From a checkpoint of a small transformer trained on Wikipedia.
Architecture: LayerNorm before each block, biases, untied embeddings, attention and MLP in parallel.
Training: a variant of Adam for these matrices, 1046M tokens.
Each number is 128 + 24 x the weight over its row's rms, rounded and kept within 0 to 255. Layers, rows and columns count from 0. Numbers have three digits each. The size before them is the row's rms in percent of the matrix's.

# layer 4 MLP down (transposed), 4608x768, rms 0.0241, rows 2607-2617, columns 384-511
095:119127123135083141113160134103108110135100111137140179131088116123108117176109140117188141122149101139154133130127107124131113134130115127084149185103093119131132145145141126109111122150133153117153163122114131087146085143116122092099163147106114109089151141087114139126133125117135081133164113125142229094069139120142109100159123118120137170153113123127090126087092132138137130094143
100:094122131152128144125122141123135156140124156114145146151129128118151119121135175107138132148130123104123112166134086128106143119136123116090150134131138123157174101142161139123133130140124106144100124115204132137126165111179146107134115133129132171140152141147154097160099180106108073177115110139143109099121111110141144117129104131177095107108122147065149146085143091133126152135055
099:120116128067171101118111124116202149166114116111131115095126139161145129109123118142134135087124103158122138124121146166142139098124122193109143148116110117130081163135119105173152148122110165171151112134113134137062084152154088159084143123151130133136090113140146168140145126107192111132134138114163152127115160084135109107180140149107168112143082131136170158096140096129160133063108
094:139134129147121088134125092123144104086157136101122092116116134154130145122131098106117121093120161101120123113120113153127137138121130117153112129164116153126124122139115127117160073151079150107125135113109171137117144096065127126129124082137108154120120081106148132133112089125146145110132126083136141128121107152184108086130146160109114128141143142168099158089124083129097175101138
108:138187115134139126121120153085104159121161123125102118148142137136091110161120127137177117081117108131114154172098125099071141152136134086171114135141100163104114138121175143106164184110081156132129136080176138134089136115136110122109143165129138128124133081087157138120115127150143123128103092148138166147132149115171149142136092118158138102115128131137154157112128139126153101167130
092:115141147117130129143091125119124165099125083108149136133138139130130142159100109170155126149163118136169133083111182091157163113099131155130107091089139131138094144135127121149119131154100143112134172128125142102155145113118120094125137127114121115110132136155129143125144148102138129130123143176161131140180128113108121158198133137129160119144086148130118151137089156117125112135139
094:117151136137167121112117125142148085144151152083140143136132153158114107088138144133149187097126169097058141139156135208129138120154133116120123121139120132127082102131133081124171133111103158156114111070177151112107093138115128127126156120118146101144161127135107162137129123127143143139111147147123111122097137152152152104144090143152153122125124142119144164126121160141127093144153
106:109119133127108108137152140130097102146074134172155155096142130120140205125115139105100127161099099125106184137085131137170150126081129143190113114133130121142110151132119100097114127140152133160139168109132120154110163094140133103145125149136103152135151135151153125102128116114137079164132112147109123126147158132115123106156094130143128106141143107139156137143130126124105115143154
103:122142120134158162133125130115144146168098114091140088077109125125091132119133119125122175122134110117099127134163116129122111132096115121100095128044098129154123106157147140075121130153146186138122135101143119109129123089131133122136117081131139163121133119145110122161099168152157136097161152123142137145131168103133121143133137088162106157156108153128139145181159141122102154157157
098:170081101155174105140121077112150103129155161099121089072173135167096131157129104155141107148138119141078113164137134136172113091144136095138134152117141106093158121133121119125138144124139123148161108113150115118119128147132163112126096105137118085156127174149167147127124135130116143139132131143115106132138100091122112110134159161110124117104142137120120108093130172162162112118129
101:116139140147155123096156113154140114137123156125095140167117112093149128129130116168142124124145092169114126132117109138142102153115152169070156135081099119128107128158148146082136136134144118142100102147155107114068103139163134142172126148066155153135111112131143115136123098124122151143115156167121155149136098109149096132102139123100131134102082108124121120122147186138173120084084
# layer 4 MLP up, 4608x768, rms 0.028, rows 2608-2618, columns 384-511
105:140097149163115118150073103153153107114083092176078118113128098135146129098133162143113120108094120123150117124124100174144113158122108140129111093151129129113111148084048140124109121115122148134133147177090163150159128108148148175146129126123096088139102092088126134140142079117159138096105158144145152117124091166092141124168133176096157153126135142159128127124133132126124126174177
102:112143125157162126148110084138140135129138148132154139084154118107102127114122060110128115131151146086137136084178087108113081098166088088151140124210160116151125127148146112116110161186100131140155155140131159111165177103135168065155118143118096134134166082104119146143106098121118143109143130119141136105126142173148144139135118141111152149106134144108139100099136139123132115166093
096:123127144116125171163127145122129108163103076156136142172106123152112132133136142097158119143141093137123119156121133109118129121162120140119123133104138109121108115094170132135112188113147118129146145135181114124127066145148109088112106195141143135132098149107102086091120162117135143176146145176140151139170147097093145171144126095156143144148139116085110072105107170125136107129133
107:116159144122108181112132184139073077152129126149159129135134119126165164148142109133123124121095161111136171161196133118128124125113092094114136115140116108131173165122124112117102141111140160126102105154115115114154068117137157137122134119118119136111113133162118110101100114136099177103107132158130133069141119121089099134142125159117116169130137096118128090107147134162092125103143
095:137134117148119140108185124140147114150148208140080146102181102137130109104129134127144124131097119133103105147167087144112124152128134123153111156178124096157127112093108105128101131103155101137081112128144097151105122158111150148119121137152138163167128134137132110167109110138131117136116108156104114154078133121110170116101118088156107139140192112138168092130145103118166177099101
098:149118117118116125131131120138117117126092084107131129111136105121123126172123123146129082142152105121182125101110094071124139120093101172112122151152110143138151134120124156155083122139139115137138114152116117135118149118164123140116137146109148138141132124114141141140088139153103144142109116127129169101140137089142153143099132082117133144137172107130121139158150148127131132123110
104:110139172173146121116087135143061117141133102081117155148080122175117126153113108145119096118125144118115101131131130101153095100103178095136121131178138118132147119132132135106094133130122122137132106131119139094124109131114119161116150163109122141124170117132138098172106104134127097102113100189101145160113130140104143156134124178120122096120143080111166150165107126114097141163116
102:165129101115151112130127131163131121116108159153122167112140117134156130129117101135173129074114121113119115121150113129124151154126109118155130118190133155127147167132128108162147127144128105120116104153089119154137186144150149138147143163150122133110138116106121106109165121148122145109088117137137126113127114100122081149124110162176141152123148107063128170125112102094126105125129
097:118145156110103126166128167132118124168125121128109186164089122141145088127159165107108128106098119113143162106097113085114164172145111132109148087138124122154126133126110135156109136133115109124137106122134146157133109132115151159152140153118147122094138090093118091119104133141143157143133154134130147120112138154124137158125100128144168135131149111150156122149191087131105118148119
102:109135169119121138133118167132142115147143146141143102122162143145143110120113173083125093168107136091159168159126152135122146117115091107143065152132142104132148137083118125163137118093124114108133135127133146145162159088117136126100172113162119159125116140089112140112182143152158076134164104090145094097122138155115135124122114167151146080106109160153128111137130140132097111121152
099:103123144098120142163155164126114105138157090112163159082127119137138120129130170140123115141136127127146142109152136096114088158093128175111064099122094131092142159106154151101117141113125097123130160105135118112186169080063113085137104135131131128150150101133096119116129134161128141135130127086112163072141137117120147130122090105125116141133141122148121161115158147136113136102141